Weights of a small GPT-style language model, trained from scratch on English Wikipedia: 2 heads of 64 (1 for keys and values), MLP 576 GELU.
Each number is 128 + 24 x the weight over its row's rms, rounded and kept within 0 to 255. Layers, rows and columns count from 0. Numbers have three digits each. The size before them is the row's rms in percent of the matrix's.

# down: layer 6 MLP down (transposed), 576x96, rms 0.202, rows 417-448, columns 0-95
# up: layer 6 MLP up, 576x96, rms 0.216, rows 418-449, columns 0-95
down417 100:092115125120114137141168149103102114123132111115166119134175142075113125121131096141115111137111063141165126144064159137116147137152105127147070161153144152144125113062148159129127142125105076113115167124146141117127103090148130116134154126146099128121152132144118098128152144132134115092
up418 102:096140155121120165127122114116151126128112078094127153144112172102106125118091114120147146132091137110164169175146133117112124144147094103124124162147160072137150132142125151156120166118129131096118200105139098113083128127105133168130142137147128131112105148127096120152103125098162122081
down418 104:119160133121118131141127099142116160116142135165129105124147124092129083157120089151135170121128125138157119118107133110080140145125138102166121081146145143131105143063107169110132104097118164166156095170123122133169092094129106163167124126162139117127139102100148129130167135180131124118
up419 099:155111086154131116147112139104102138139117169105119092096111152144134181139153134118116105134161130107128076142137137127119141154153150113157132134082113113182111160090094107128157137117098141150161127127132100110154112157135155147052110166160124136144099115137142147145137149164120120094
down419 094:138094144084147149127113125121181103117141106108115126161105119139163117109099124172141157120118145121123152149182125100142128141135098144076119152165158154094163103112169117119129130166139135143138143149136137067121160100141096121159126102152150083082158157116111112119137123110148137150
up420 096:126092131144132088155109153141148150123151095073093124129095139096168102150112126100164139153132105159150139155170135151128104120126138132162112095118145114168138136134091079139144106112130093126164161119133127148153175099152129167140111074138146138104095142136136143094097158143133140141
down420 098:120096137153123127158092142101130118109093150139109143125162172121133118127115099103143115140135094098119133168052130155153144141128110124088136159144179149095126190116104122148090148123096111125130139157159114112134129161137121108149193098098128123147143132109159117106135113112116168125
up421 097:174078144131128174114123179125166182116152079151111121122131122131145135140119124101153113129145104090132147112127120117144146103111145142144141123096085163080136172110082160124121144126126168110116153131154072113115127099169106113124125145131155138159139141120122148157143144125112168155
down421 099:117134099141132099122142102114112156112098148109152101132138168092132147130139158130114103136158095092138084140145109109114116171173162104113108111096125158163112124169118151122131121095174092156173157099134125156148103140112111127125120152149106140097128080105113090077108136112112105104
up422 103:149110169191127133120146082136120110118130140129106125156174126137105112178144131161135118091135112160111109139125119132109157098099186112152123115156135108172110167089105118146164125103141132098157153167124098110093111105133113167131105116137094118141174101102131139141097123123126117156
down422 107:092155095077128128115125125081151167125109084112148102109122125128111140134140104136152111143161130061171176149144099135183102135156103127112127132101135137094160090160152146098128145125098094163110142111128144150158098129145132133117102125135132123119087148163130136106122131138141161093
up423 104:130142148159116130135173151136100090085086098136178132137115127142159149130097122097136110139166166141125139136100156095147155148163149152136149124111126107126112146106145072096157114143141100119121159104113107154150148120088177114096131157168123113123136153108087155160112131095154113129
down423 102:112070188117142120161086132093112159094171139094113127117120101151116137139113121149136143112107100137115126186097128136119110116099077138125158144093136122109123155119171142118125126148145087112136143117168145167117138134134147141168147099136133146164173136145159123121077111152135140123
up424 099:156100132146129105139125125163124124137098133131133113162167133162132105136116120146147113092123169141101105142070145115127148086139098078175148130145114137141133056045118147119132135129171122177147129142152168123125136123129129138131131131118137137111134139105109172148125142103178142127
down424 112:150180133155122127118118155115118091117130132130150153149157106094109093160120087146139098144130115128144138121123125099126076114108100131125120125063145124138094134153150117084127143142171123120134113089151139103110106126119131126106122123123055107147105132097153158117145067116106180107
up425 102:119157140132092153123123131180171116121153122101132129122103146142109131116072140144112157119128109162168204091120184136145147130138153071113105135120101105113121144124154123089117156138120158139164137115116148118121121125078156108134172129117142119115140119147086153146133151124085110138
down425 102:109121141153130086122139064131103161155150134150135151107122140161129151125120116156146075148111181161101124090097131124143136144152123166117146129121120108122169132127070153106156151117132060143147145108129128154126121132125099129079114111129083162139129123150136104082121151131139152150
up426 102:163166174119101116140135113134141087146157113130119152124162082101062126099116122129102137136111137153123118139137148087132090110118131140162114122133094136115096138116143126178114078133138097107109125094134105107135168103101138089131154123199105125105143135147128157136129143161118090128
down426 099:129181104133126127067145084115107137119174138134131161101129150129152124131148097120131111106151137131147127124103120116140140150166143105085133157161137162108112166147112135114173132139155111124162100133151124160135091137131149167145131130134109127095115110151180161108079116092124189143
up427 095:093122085127110116138139139096129035089133160151098115155128126150152143147116106131131105127085107148132154129112182107119143133115162123136164126131113116162122151102155127140122155168140149167129143153116118105126117106156126087118120178106156140143134160109113131097160092113102099113
down427 092:155105154141157108112143152122155198145111115122140117119155122155105131100143108117123155138166161112097130127131080127149075076156114113132158115148170123120193109140115134132122074108154096109125096124121147118145121091114141107168127100137134097100149140161139157090127149133127133134
up428 098:151125134154134088114165139120159126134150184118088102100105156143127167135144118125116114149119134081120109140089132108106096087116114181157151115141133131131179128127122106135115120137196164121079119125125145148151150144110143151078142142128104127084139126151136120149148155132103086152
down428 106:091139132125106140085130099109119142110144105138128164157120114141083127116130135129147156163148125107110122122168116156104142153188106147102113134118112130114093113153169091126139151104111144126153179148103131155149089119096102115147103147136149110128174152077163131136085121094122175104
up429 094:159113165100149125108145094105140176121156103105106151128113116093107127107114152181042115131113137147156108112104132111133127130104128084115113167127152127151125133065122131115131152140102112106112126160088097135137117145112082141113090106161130131106138096158126136149151144119118152109
down429 089:100148089093131129105114122110102124092101155126148107106153122146153138167183124075134095137137127118151174114162118122118124143146139134129130124152117112141116116159127126129156101118154183102104115102160137141113138133194167110090129138138095149171119161140163147101093091140118110153
up430 104:111120126145127119153116134115162114126163120135112108107144119158111131117151127158130147100123144129188174111129101126129147139188114138077091139150102156152108125130141158101120127177118116108110090136113172150104175105086148105108158115160151089109153128129117177119166114102119128090
down430 092:112120114126133146133137113168156143097132131069106124120108118148117180109108084113155146150116105111146159163146127128140125141146144123125186114132111121181141157110121141119134108166130164126133145100148135101141134145148168066099097082150092136127105078122141104103120156116157117166
up431 098:130124142140104091161138141093130122134123098092131116137112137115138133081128114135122120142138151128115166156137131114150118122139110099139141071164137206136136136110068168126129093146146176153107165155127103152126135098092128172116128144122146150098104144086099115133137137188116116132
down431 101:114143114115114122135138142142109129105081138191141178104148144087143125182119158123113137154124135145143134108123128073136106131165126112093151175116091145137139131164130118138133158083082120126157113132158148103123084117143152118117158082133146107146171092145132133162101116129113096126
up432 094:132092094125120126137155122156132164100136123136097166132189082143151138126145134157166133124129118164117082159139094166145104137090133109122109131132144126104157157143093102144141146123129112157151132100129176152107131134164115153115116131139105153133095130142091201137117100116146100092
down432 109:129132083103155114146157128211099143108150130136152100148137108119108090106129140168131116109129146131139076153141121142089151100118148150111112108165135166118088131112131127114136134151156105129112122171132126137123061120133131172166153125149133149100161128138100101116098151136160103110
up433 100:098110131112126142126136113085151101122075132154131133168106131117147100176106119139159092151170126142128162162092109098115141115127172150113113104100124136121146201122144123142116134129147107114130097144142130140129153136145154199117129142113138134129101148176091128141118181108118097147
down433 106:138128146142128141156124078153147179107116149111156127119104138106087088136130118209134117154171159129144145133098100121134118109145110110155098104139129123151125107107176123118133137169136093113104125095115099168132105142120125137144095174166138113107114137091120114128134152100119113182
up434 092:140135152144134116090136096108075135184120107137122122114143114144169146081104157166126155124112123127094090110139114131104143126117164120120153147084139140150115123136154162128150173163141157095142115158098134135095171115110157120164125117091160147105126111139126168149125142095167142088
down434 096:128133106147123123148184141117130112137120136136123147134160141093142095125109120125113171150095199114085104138175105110149064168152120137105132122150153103139103095149101155141126125152125121146133072134164143175159136099129151138112141107163141149078131105146129142131142102112124135143
up435 088:123139116121126091143129188120157133098120084145099111087143152107107106138164149119099077121153130122088138168122138121139152104128090169139140148113158124130114137109117139102136143155134154128122095175121128177090157150089144080113115132144159131112152129144107138118192106144116112148
down435 088:124133138100158134156117141118129141142106091114155141116133148191105124107114068128144122120068146112125127109130153181142128119142165143152158133172157097143109165178120156137138128129118123125132161107137115121115092118109140210095108111120136143108141130120109115164115150114158162145
up436 098:141144140076098081153145098118123120141109149115090210115150140143152118143150150135133143124173134151102142136131128101143088113122140135157129131118156156127113130098117129115174151127151142127105151133163118131121151116165158173098173124172154123117111124121155067103127118126147101107
down436 107:141087140139128125111110083116127117157139161177170123140129103139143131095100087097124123103126123076143109122156112120129125147130122141175099103144135101110124112104135102124109153144093120105131125100142122087132093193122156182146146116132159118095166167139154143088118118112139160099
up437 103:138184187134118145124127126117132136164138168158122130147109117121106122148087113072115095151164136101145156112094149133096131128163124155175146118109087111174074125103156145078133090091153129129140138101145137160137134133116145139104116147111143143102118133109127112147122116145103085145
down437 095:094086117109094104152142094147152107092107082136094136082132102136151131086150132198091163136076108134122113136172124129155143140110144123097105136137142159115191092126103154161128143130114130124154137122111145130141115158158116108113143149111132143149128105157105122142130118097129155111
up438 098:185128194151131136153155117169121111128135119083144116106067162152136127131121109130108107147167135129158114154124132148161172140106134107128106108086126136105124100111110129155096155127149142097124133104144102154112079161128119113157127139119125152127162149105124130096120171125105100177
down438 103:122103094122131111138146143094152121116119151149145152136150099108152143123109140127181148143129169131112119122114159150153149145128130216130103126155209121117171127073121112118122128158127140138104107158138109101150122106137108136111165140111128111142117131160076113135111125153105128172
up439 100:088101108155132122143169123138141118127133162142115094134101187149152111150182098105114169134101153138099122128152125132183155087143150110117134146122070152151117153140122124139122138128147120086157140114083119140137089118164130074118139136147151132109116136101128158149137100099141164108
down439 112:139109122115126147136126087120175141155144124134161165100145089119135155105115099151116161097108124135133149104129106139112100118131139139134148058131120191143114133105155185129131149131111116145098106151179139142130115160073126122112122145141113135123138135140124111175180122112086081126
up440 103:101113144131132121152144098097102154174141130139084112152142118137125139089117121135154109122139118089147092180107114131143142159169119105114135113106138142161093118092135107132150161140108128135143116137126122099154057158102139124150098134081131161083117139081140142112073148106134156122
down440 099:175123126116158131148091182134126122160161097121168130110160124130139093160084130100150140119086139133083162111086129075082139098124134111128111144126097128120121151150113140103133143121135133145144160120102108120139143157148111129142139090168089126105165176089141127130171122113124145130
up441 097:116143118147131124130140131078078126112079155142155141129092120148108143076115161154110117121118137144121122153163095140073103131141142162129146151091130111126162095142136128141116114136167132123116124087112101102133157169127107191169084167134142146101154147100147116136116124111150113100
down441 105:117139095130135134173109090166169147123116138093127146123094102075133158164193076133129120106123127103147137097113117139128100103143126136142108113154153136142109128115149158128152098125109122113169116136132150158128141103110188119096129122127106120142098119118160086064141118108102151121
up442 099:118132144134161159110151117135118132183154101127120175117088103171119153117138132162154119154151142120107145148124096171104143113111136158124128137144155110125097101082108079103174140144144108133135165115101085150097098155145087106109140139141101097108108118139096142161133117149101132166
down442 099:071155096141169113118102144103139126152092098131086144094153138123104127130126186153162114167130122120122103104122118089096092157113169118137128134099150112138139128148148140142114146112152141162146166125099138140134140122157147169122120153149146101144146107147130140059117129107079154139
up443 096:076133143107156116161107130135176159166139126144142081138125108124127083109130154143104092131185144170141122141085137104133135118159159132097146135107105173068169154120147123138159125140128097119145145127086158116125169132116136163123160106138114118147127114133162133095115113129119145156
down443 092:114099102109137106107138138113087129111129134154127130126125143143137119108130071135159148077110136095124141098150130131122125160128133106127115054151121106117081112113124051148124130115101156135108108141128107157081108145127143185133144117098116164081116145159121150148135124126173153119
up444 098:137121129110083141122114136147099158148110128146113123152173158127110112145098135124108075147106193101117155129147175151103134176129165121131136143137109115107099134191105143103112095126102096130118132164152139088143127116112121161184144118112148137124175132134119100145108093135150147135
down444 093:092128097138113132099082139148092109165119101133126152112118092188107122111120103108126132127137134152171103104123151146120163158118127107129155153177153123146116135122113120163107185150124085107176120111121144132124141144123120086133114114121068104146107102107135130099170104167153137128
up445 106:146114129111123111154113112108163084134119116075141156106132085106147104110080129129144131116126158131147122139164131136131143115153129136124090153105177129117117146113128163107136127150197104103122110158143165153166161150153116113089159144159137102134123115138178126133157104115119063125
down445 104:133179104108114165126150120113093175159134100154144090116128116131080132121092154166109126140156132089142097134126124143109102145120101128105102074182158149123129132137150130152126157117112175136119158100100124116171120121149142139094135150153154169110116138098118122108143133124091079121
up446 097:128148132106137134105157139094113131138142108131110155160160118103132118094144107144101180151106099119136151106127132153119149151107128124088114142147098118148092096181125070107138099186090131121128144179138124172156132084132146108093118158107118154070132119136115132148131117124123090127
down446 101:106148124137090105171135160179157169124082111123140087104135148134158096104163165145131148163129166113144140127125127148121085141093133085096118090139104099121091142125168111124128117146149152110113091147176144143157161137140127127161105113152107124142137126132123138179151119159148136129
up447 087:123166124099163152108128126133159115096144096106164094115089132110150148120127111075104134124135113151065071176151124124151131157115153112098141145140143133122095197091115132165110144173162147109117140145139153143113138103148161124111102110125132099108119136143107120130134100123152104120
down447 095:123127125130137111163159155146113149153125172157127147135137120141163160079155128132127112137137145150138107123121143132112058074133146136154161175132162094134124164115162106136146146108097139097133137153168140123117081106098083129119129126122118153162147105102108153164135174166121150129
up448 098:171101143171137111107124156083097116145126147116106107145115117098153123142116121154115128140150140162143120195139151164141139116130126116137118126151077109106119087142151127133133150134098112100095151127103124133094106151141106069143172135128148161119097145081069126125113160101155118137
down448 098:108176120072083141137120131143137155111138107133132146134142149154120127148149173147112107133128115123121073125108138133145132150089125132080181125133143122130096163096125108155136122104168142127128143142144128092194126149121113145151124128101104133142102120154140135104162204135117167099
up449 100:124110113153146171109109105103163143180147126126110140117140103140141153148116188142095122139167113108122143078180112111098124139143147151132143143126157145166093103154106096116083100153167146106137118148146121113159115143161145122173166110106133113131154135127124120134113162122097097169